Weights of a small transformer language model: MLP 384 tanh GELU.
Each number is 500 + 25 x the weight over its row's rms, rounded and kept within 0 to 999. Layers, rows and columns count from 0. Numbers have three digits each. The size before them is the row's rms in percent of the matrix's.

# down: layer 6 MLP down (transposed), 384x96, rms 0.186, rows 372-383, columns 0-95
# up: layer 6 MLP up, 384x96, rms 0.193, rows 373-383, columns 0-95
down372 099:513528491535450530527485529539518496484496490505542477473499522451518490518502549559496505514521550483484493520534503496460495451501528469476478505448509481499493479535482496517549496514508515529514510496531561504533497518511490494487454498510500520525467520492492514498537525525530485521
up373 114:470439441501512469475517504561537531513500516476501498512518512508494519539470497493515499417540487517509490499447505477546534488517532493502488472494525522514485459528530489507493522528507493525482504495531478450516478505468484491515524504487529513514475487502470527512501476519479530521
down373 112:544503522491479510499504502462529464488523514568489484521479477503507524454507502494452475504545464467532543509543503502502542511557449506478505482517519519482515488466542493523465491512497505498513503478499515490507489503510505508469500506509504517497517508517506539556485441475501443497
up374 087:503533505492496464487515497503523514511490497502514510492491445474446491515493540524517534475531462496510486464546503510532512498469514551498515497516510472505484479515477521506472466560529465526487503496471484527479506544513517506506477547495508449529460509476496525511456496508452443498
down374 086:462457536513483483478513470514470457501501492483500482491540494507553512480536495502498506512485504484510445507510513513520515507528467485465469495488525505502489510521455497481477466451489484479511524492475492526483491492521475479504553562505478504452518499540528499485444505434492469488
up375 108:523509514491511494445539484525454506494543552497460453505497508493538489535459488509492519503516484487514495515482489500532505516514510503492509461507528521507483492488471479461487477512522534497499541499501479534533458468533530460482451482512502507502461506507489493440498523551531454501
down375 105:511505488480499546492477530534493489480440511520530466516545496514475489486526554500470505501516460526485512482526478519503529505531491468487493525511472527453469473466491518476513446491445495507506510523507470521511484491505534470507506542503519491531494462479529525528519483513488526438
up376 096:499508493483516450497483548525501514458467498490480533535536514454522494519485523527503501501500476476480520504532505528524521494468489480432502516465543522514536491535550498491537527533489478478497495500496530461477504489544511518540465510494522484516538488501531514519550516478526476491
down376 112:504522501456487449501483485486517533512512482500490481528517485481479492543447524494488493503548468513519512555492484535518463501493476482485549510503480474511515494503475470490527523474472512532493514488493461478469491514502521476553479512484481482450500473435536478534506461540496518513
up377 103:499491519498525505501524457488474479485501497498513489519496543507507506468493502513512471497536516506521496502468524484492524500548463482468474500544508573490540491561501465498526479517464480498502511508568523486497509521457543501473477499524488523520501474483482459522507466548503479554
down377 107:442523556478489460526518532491511502510491544466511499479496493488514512522518500484499537481509500481537443477480521545505521516468550466472505473513501458498578503483522501504473470507494523524554500465451498541498492511517505487505496488526489472520530514497516465500491522484490498497
up378 091:483487503483521499538499511522504508497501537507491490468542531546496501495496522468483494479490468465515515578519492512525530534492484510480476515453457489538493504483453505497495491529538483487506508490477491504471479501517548537482488470519544518506474498447468543470525540505487480543
down378 080:431498530548500508498494532518473489483522492493525481474484527485504513475516461520437478477508498551428502490505452485490490494487559525519479498481519511512473497555497470468482497516490547523522529521511518505493514496522486509506466500510497516484466504508472524507491505547458480496
up379 099:522459480496486510523492515491494505507501463439498541496501516475530472479531512501457477566537515483483507517516521480462524469485468536502501547504495459493491532516497500545489504472493527484497501461501482479481493513513543454533516514507440506483498520487495486523555506519527499454
down379 088:505496468508472474489499533468496528533477500547492486515476498493521515512494532506502476485461497515521534446468500458508512502486542474494478526507488546483480486518468541470508506502528496514461455537529524526550516485484489523495486537479488541536493455522474528531494484554474479496
up380 094:514464500535504539521450506529538456491469487524502472545521497444509528496460472533502481481476541463503509494521481490573524501518522500480506524494532511506502500457506430524542527512504547504490509503503487499477476474542522482492503507520488537505480487498514498495511514464491514489
down380 088:465511525519540477520508485478478516524498485485532499511520534502473522472506527522467504448490457520454460466505495481482530491534502476490457458520540479469504509514435478514454529528478479507541517532499502521502509496472490518523464503510525472492523527483494473471554493504517512474
up381 087:474501537483510494532519505483492482494483497436497577515437465517534469480520521531527462502481517487532497523480470479471511512546469501453528534498524522515450511514494507476518507478499469520550486509485520499449458507519500510489521493491498501505492451530490481506487487498500502514
down381 094:487497514557504456494536475526464493469510526506512462546487501508511543495501448503515472488457469476484489452501499503529516516515484509571505498530531510459542492478473529502486487535491520478492469481488511503479489532476479509480568514495522502466488506498505493556517482490510496484
up382 098:508437521548498470503508509495549493524484550511493522517531498490481524511497496518497495507507502475469542490501505496537534531525485504475497466506491564527497477496578528480494500487482493496512506459528496483455511520518514514550508498516484449462471481492497462528497491493455496469
down382 096:518505509513504463502528493507463530501561494528556477503497505532501486544495495517502504469492498490499488508531476498477500493537483516521484493513554495468486568508500465544468510497503469485525480495502505492538477467484487491492517426488536538494486465525488456455503543514497519480
up383 100:523460495559489546463514452485500547492487485487507476493496503512500495494504500548518501519499467515488506485500552461521498501487528510481563530506524503494490511495552505502508473489476511480474515530469436487502462502513510459493456495540524472465506506541458469492472479512503525516
down383 101:513520501451504492491530512472509478541471495470491527475470514465436479499467483490490478490529471520519465485459473481550479494491511485502473478481468477470512463505505495463486514518546510495538519520510499502515539499450523523517539504527459523470463459470475513503509515501486493545